config.toml
norm = "layernorm"
norm_eps = 1e-06
bias = "all"
tie_embeddings = true
init_std_qkv = 0.0442
lr = 0.00727
lr_mult_qkv = 0.4
beta2 = 0.95
batch_tokens = 32768
train_tokens = 99190000
Each number is 500 + 25 x the weight over its row's rms, rounded and kept within 0 to 999. Layers, rows and columns count from 0. Numbers have three digits each. The size before them is the row's rms in percent of the matrix's.

# q: layer 4 attention query, 128x128, rms 0.0857, rows 0-31, columns 0-63
# k: layer 4 attention key, 128x128, rms 0.0868, rows 0-31, columns 0-63
# v: layer 4 attention value, 128x128, rms 0.074, rows 0-14, columns 0-63
# o: layer 4 attention output (transposed), 128x128, rms 0.162, rows 0-13, columns 0-63
q0 096:517546473510465495518490519499466522516525495482494516507485501501543486524482561527524540527517501466524467509505481493496525513494561486442491452449502496497492526511558504531501552496547495
k0 097:501524520524551543528501506504460516467527492512514554478499522457485510503473507474492487520495536486513481542510446530502570466491493482465487482490504503462473534526511465521510493499478475
q1 097:503513500480480481507512484433539530490492529515510511486507545508489486474470489557491449524501502504531479531486517492534493500495513470511528483483487484493499513495511524484515551467494471
k1 093:506493521484469488559475509477495529476511509549529545477476519485537482447462521511521472477482517509504489534499478506532456566502503466502477471469463529501533488462512538503547497522484505
q2 097:541485503464517447527465505499529501526505507499508487500474500534535492479450510516514480488532495482509459540520495510535483527478487545488491496488517492527493478525517479529515504522531483
k2 101:505528436469488515489469480482531508535525535521556519501470518541475546481476486491512487450496557520510501484509498507490465547491507507495485497471481458543496534504532515498522453488504473
q3 097:501550499531471500505506505552501499474501493489450502507519497525480489482476507509503466498503461465511521444463515475519494513522519514476523539505538524509524498471523509499487514548526496
k3 100:475522505472477517465496516488499497489478528489519586492494536511489481505490490524477492502527453541517505437496515468497525496475521549490520507485479484501510536443498521435485494505510483
q4 093:515522543462531496513507515471474440518483501460550555521487527536495497498524502541505485501512505456464512509516523484509509516489523481508523461512449509479475447484496537532467510501479515
k4 097:550539522517530472503500484464469479552475494510524504542483486499476540517496485493458520512509485478473492509485473522522523494519487420515466459492447507520524473506506487520511524542534519
q5 087:518509485455483500539549516501484515487490532476486516526457464476508517491533455532467516462539459461509497523512486481523502511529529534495509504499482557491533477521517505499535518508433506
k5 092:508528527485491487501523512511459479499509503519527459493499514490492519501524476510524459454542529495525508517471525556479503469510525494497511495474508519462522510486460482478543511523468515
q6 103:525498554455486459491504504505555484467490491505489511467480506479508500506489519492496527496480525487462506484474461486510483488481506534517509485503496482481484502531519489521541537503502502
k6 098:512506489509488502508521522469492495566554517471483496434502478488500506502481523441516503502450488508525541502473438519481505522483514529506522463467511459518515520506537464455500483504473502
q7 101:503510503447469497483445555475496499508522511475468528514506517536521464480510510498526504473513495504528479508526521483450484502488486460511500493518510469535531478488487469546574473501487506
k7 108:415505512467496471497484545492519528442500514543516513488533501463511465527483482508470477500469511515518508478492533496504511496477520481556486502509500468508502474529533467533518476528519471
q8 087:551497497486507509480471504543470486505476454447516476456541463509476511508503458494453501472508482510480517499516467484551513491502482506487481507495439497496460497506477484512498499490505482
k8 090:520532501525498537494468511514466511491475512470468416481531529500488444490473540478480468506531468520487523492477504513524525515461503513463479537486475474504480493465486503514507549471554507
q9 100:477506475546538524502486525462483515533502459479468470497508480501469486508508500502480506474497486460468506521501471490501535512528509495537496525486516505513513506446492525512482490488480478
k9 095:478499460513499482492531502473503520535493526494527475529481484517511495524526554495480485492506505488462496473491503503487516506499488487547492503577464518472478505489485455535468492489505449
q10 098:508519505481532476537521502535520523498543502456486489447481493491518508480471503479505497501460486485542503508484499488512500467494502505520485567519478458459509535485457495521501511536547472
k10 104:470515441479513483532488488500524538547487494495501492473520517459502485482520525472482471488530502520521535470506500504474453471491508496525506506490488519468498516498483499514528508544493548
q11 086:486542518464478504542473477478473495505512518509539499538460496518518512501513528481532539448448516532534462537502487536526468537463504492547499458537513483476504465520539476478505454495519514
k11 090:500497489516492570525457505448468491512489521482461499520536532500480505508499498492502522511511491509552548545501491473521449485508497535488476468535483517482502469545516491499527527540504486
q12 095:475454522473545502472479517419429490459501510534529470540474521469463489468501503503501510484517514461510471499501522523467510474482498502505473556508521529521503530467513550478516448489543501
k12 098:452429504505495485515497554487472485508469510534528513541469482523503475508506481509516536498513524476515538485479508517491490468528491496486477521508498525533491482498538525465468550465514516
q13 108:491457490510467483498513532521450480502525475503497500503491459538503502479552509461511509453485515491476479507527491526460492506485543497507482531515545472537502495573477545498513451542467485
k13 102:505461442506510515445524508490460514486481511478448514460481508483538504482510501516514476514494522510514512502445492500486523490516490497509452552476512463502546503518473531501509478542480525
q14 095:498529507498478469500447516541486533510536486493509485506485531498450520547521502485480511520525519507500544471474496518532511539457435509503517551548479513549490505464453485510470526488484484
k14 097:473501484493552474502441514525498496491517524443520479485526489527484479496513511492531487480522491526504519483449493513490460537478513514530482521490509511413502531448518476491464518542507508
q15 094:527469513488457475501524487541473534542486537478513486508452505490505468472500544496482573505480497529507513509561526542465481520535514502501505520466491522491499499513511487480494506524538523
k15 096:505484494489499515512536469481501492507508525492498500544512477483505473495560468537507476507513495513494499472494522522467520508522522534490473517485515538503496488530524479527441465517523482
q16 092:540491516509453486514489525465476499502497490529493511487515515497514469458505467546457497491454526540517489498458505510512494490502485478509489513493504480483538512490532493539485492510498514
k16 088:497470495502463520451469476507431533434542488492470488487472558522480515498482522473501502529507521511504509526474506501502499499509497510547506469541493489500506504500509516525472526516477508
q17 097:511489488512449493490499589485461483499476479530490482492503491471502480498543499453539538508524479533523520461511496492559496451449522509516532500494479503513520494471542474510512510464524493
k17 097:454432545520478537480533517476474481518475501541439498522522475476529503521507480450536500467535484549543533481515519492532485509510494524507512465502473507505516481508498531518497507474493482
q18 091:509466541454497525513452496506483508553482529467558481505496523441507507531490520537503533526522490519502523479525495514450493501534530491475517504475501530496551486435475502500512494473486471
k18 093:533462490503518497509501469550500459531499497520540505484505507459498525515487484477505523503523527510496488512485485518513511497507499529479530488529521494499471475511478498539474538524533452
q19 101:502498481447541472471518469526511550494509530475476460505510497478474506529524499454519527478520503498461463474465516480476520515500496460509471514513512503481543507477516499531524529454473491
k19 100:475461478519505485498473511496517528501481492508517492459509485480552465520547521462533555478516483513494466542469478477491527486474497510543457511517524547493492483473492510540471499486467462
q20 099:525546534482460461467496490494473503487456485518516457477487495495492485515508472497516512444462497499548493508485474465509486482483499468504536506464478516530486563498455521466534524498503480
k20 103:503492471475464457507507479482504511488480498499508489495498501513521533537513495524488486491506481511520493510455484525448479467469485519501507512493496465498480511509486566478536550502489469
q21 092:499507503504484478500519505533474521468540499514474520553560473473492523493478520514464488524512487499507537494455538558459490497517585520507513488483514504527486520526509468524466473487509485
k21 086:503484467476518516464479493514497536490491523485480501545497456463460515516495510498486512497464444525496503515520493441485500505520516528521524514442489555504510518496446482535482510490519515
q22 098:542495491483542498490472482505490495522449506512498517505532516486525493495509521531519537464458452482514481524480526520507471538477499509509474552495535491533506539470521534514476551488498472
k22 102:505466420492480537512462479530498489506499580501465469491525492477462495475516522480492502537496504519515510494540468530478534501481549537518478520497489498522513506462494507514569492469474478
q23 098:517515500480449545492512468512500484512554546472480489503491553494517531468531544480469523468540498549515479507468485508505477476501480511453528492480558515501520508473523480457502468542444485
k23 099:504509464521458522495471474544512520528526484537514478467529519460488499480492519516508498524482464505517466510490490535559480459485496513493481486507540514481514495515504558436491539491497510
q24 099:475544486509489495509446478480461493519460527522502519501545514465469529506549522502526531468453507492487518528504465527513472471501489505516449500507504507506505478481440479517492493506540552
k24 098:487551484527455452516528486519518530510479514467480498533522517511517490507502540572527520468513476514483501546511478486540500449540447509524474531545508486499464524507500490534533462513491503
q25 102:535519477473500529498488524516508537472510539511543497517508526454485494483478525447542500519475482509479496497518518435454508535493492493532534510432515446483459494527539541513500540483485496
k25 099:552524486493535460530498526519503486520514486525497509485519491479480487464450489437533484495520513544555459531490495501459506482536494514499495499460500510509491496478534509508545477516524434
q26 101:487503477536456450549493502476487481526513488502489493497508528503487494530467432463481521463535526506514505488495506504495512509517504519546485470454490515496494494479507507496537560469475517
k26 092:504525499518508482500522485488467484481539517520529495548505485497505546513536505481493609474474485489489470484483488495501483485527544498495532475540493509477518471481491515515510518513457483
q27 093:520477495466502467478461498530503517524505494499490459491504559521537496526514489509494465499498531460477497476520451530505484488488498526490511482497516442509495505489499530506556536482507482
k27 089:518532494444502506496510510516523472501528515484512475468486504475539475501498486495513485480479493480516553527480485463519521503480494491472456472478513501511526496467483504502520484484473481
q28 093:534495503473538480482514485509531490503521498498417514494476496490493463496465456517528513485472537474503514529529516524543455549496490548484507502491504515509470511494478459526512440462521514
k28 091:500473504496540473482481448533540519544502462469528496533445473498483524491492515468458479472511478527508490537544525450509500482472537489467555483517495470543486491521513479492532476505510529
q29 099:473490478512461500468538500485489511508480503533513506518553457503500486469471469521459456483514541498520491513455507481517497532509455469489497511503489509521476499525517482479493512483517520
k29 099:496489492548524471466501552466509475486525495528545518520480508534461511474518541509502510508494530511500491521500517495581484480492503494505493496485508508506474504450478490501473471503508548
q30 100:487522488498484523501520466480514512532520505479488486489491557542511505503464497513486517488519480489528530471485515489461512513498502465523506495463487527484520458516466490498467535435536542
k30 102:501526491528510501509502527548538468498505508518507447480507549512545515500504442481446536437456501498476523508467488454479525508490496504513502487504488525512524489479510453482457473484511523
q31 093:521469509511534465513499550476467506522538536500516521532458482480478503479503489534539495479523507545536470516455500518538519496495538492520493504502483548509503455489496470539497456504468541
k31 089:523468516495489506463468535457454493530492514548488538530497514504500502502526492439518507456503474512525474498474515516491494529562510488483482502505526552489479481532534509508505498465459544
v0 094:504504492533453509503509485471488535518499507509532515511500487509533543486478541541492464511492506508474470497470501530481561409546538514483515509487482494506521470482505517538476504492483532
o0 090:538476501473517532518510517502534504528515481482490456458465483492441483542523499517530530477489494504545496511484502495504505528495449507490520485491489448489479520533459480508450469466530500
v1 091:520489528492487512485511459463530533519510503459530477474503467510513484514554468482539471487477527466523497506524490589504506514518499471572491524475486504505502514475529512467528499481479511
o1 090:502488545522494475505486520499475501523495526515550532516481501479457492482478500490490477490518547548520457522499530509487579480534550550482491461521488468490500458480466521527481502531515515
v2 086:483455529491450514528542468527481511502533535489505520495513476516486532496474470513516524478524481516506502500455526502529490501510537523497492501478488507459509512457556502497505469512527480
o2 078:489517483533539488479533511472531512472450501517540575486509510530501463499474483553501518536515532523529527465550497482449465496497540502495462518498476484507495532503471472512530504519498499
v3 096:479524495459513499496540537503485477539472497494490499485478500513476492537474500529518477509498479513489529483464486473504483518571532549506467493557503514518483470527553496481500501557453457
o3 092:513482481462465477481525476473522498456516462511488509540525538497521548525507506514457522510448537504511504534517495486499456449491511481525496482507510516518526484485512470534525495526529496
v4 076:479485529551512453478486524441515512502497529461513507496520457458513511509535471485534474490503483500509491524507460539469485485508542489481480513522467471489523503472481549477512485484496529
o4 075:476506512479468520523503484493475528514471453493504487442486509515487483509476486461525482497536502500507545488460500505494504516526538479522500461451527526496521488503463526484444473499505501
v5 090:556473526498507474507508465478516500508520461519485447464528499492470515495495541537465516493494456505482516496452506532519459520492520452487519500536528528516498509481483518517500476508520455
o5 086:484528493507467502529497557557478502450464503468492530541482525493504488483487527500452503513451500496534493466576513514477495462496506528491489498488468530472502478489548493461436467543503488
v6 097:504503505492482505456516517508507544516509510449489496520488485521533492522475526511539535479492510544474535500479515481514532489514517525465528479529490522496472498458505522509478460513452492
o6 089:544518471469525506533503491511494519463485498512510508499458474473508538456501518496520508496475544494492453500511535477456522494484508485500509488464520475519563536520470501494473532489507501
v7 090:496533538489522511493462488482479508519500464491551492487502420486518469539476531517503488534446466520562482517510512511520535500475485513462511485499506527493521479490494490544440541529481511
o7 097:478456506486485492500497531514524506488495501475498491508489532487472480528539478470492515485478493483452499490471511459519487478548483452575476508510533518465464490523479530451509480499481505
v8 093:514521515522514479515504480508464521472491449487475485507521519536574476496482484496497504483482485460532457522486518501499490514496526487504482476524484486513530466525514514475498502497502522
o8 089:491447484447458486479527496505554496509515534536520474508496511489461486484506482453486466528505490519526505535509467489505477515508492523469512519494522501531497510511503492499509454549495482
v9 103:513516523503507479485447523502509540529494494474515539470511497519517500485463491524496493504490480492492522515480516482522524457499529527471450544538460471506517506456533489462469520528503507
o9 093:478470492484478510506495490507507490513465477527504479503534456497518488513500513498530515559456516521498496522534476512518460479468493482523512488470499478504482478504454510519519434464516496
v10 090:495488495513509486531460476487523457520487470500521535497519487499486494472476525465523481485546471499448501444493434479491491509489501528515513475512534477487490475517456547516498540497535515
o10 088:472519474504493505500472542528454531506475495479514553520533506547478491481533484513479505463497530505530521500514529472518510506507531459492523486502492549507533515476505500479486454468511512
v11 090:471496493479498488486494483521502461528490444468494518481495500432527541507488497473525512451499549475468515463513498506490483534499480485455532504538506516530515506526496490459502526493502531
o11 077:489497478483470533529530496451460485469524487496504458482507500456495499484520531468476490471497443484528545490517473509536512505513518507483514483491511507484515479534518516497521456448547513
v12 083:485533482504476512471509532477505488485506505482523449531472514459525497481518499488494510493491488520460479493481484442507483481550507493506502506475477512526498526491540497483467520484505500
o12 079:537480495495472521525548500501542490471532494530523485457495496530521517522499501510484530500506501480528474470481508518506537500486493498486480511523509542500507466503515485509516487499507537
v13 088:505456438474524473522536498498459468467493527502476520490482482520490502492469509507510493457558502497542465509521502476497488501519555504468413479508505493540492463457489506471557513514530480
o13 081:462544508519470518460500481493521497503502478515507575532550476520485507492478451518491487519486508483472460502445505489511481534476493522512496527554483467538516522538501525524530437483515493
v14 084:512511506456495460466501475533506488514501503488539528486511517537531526477479490490514507505485509476440475444518513483525559458516535556466487479523536513488471503501506467477490515542508475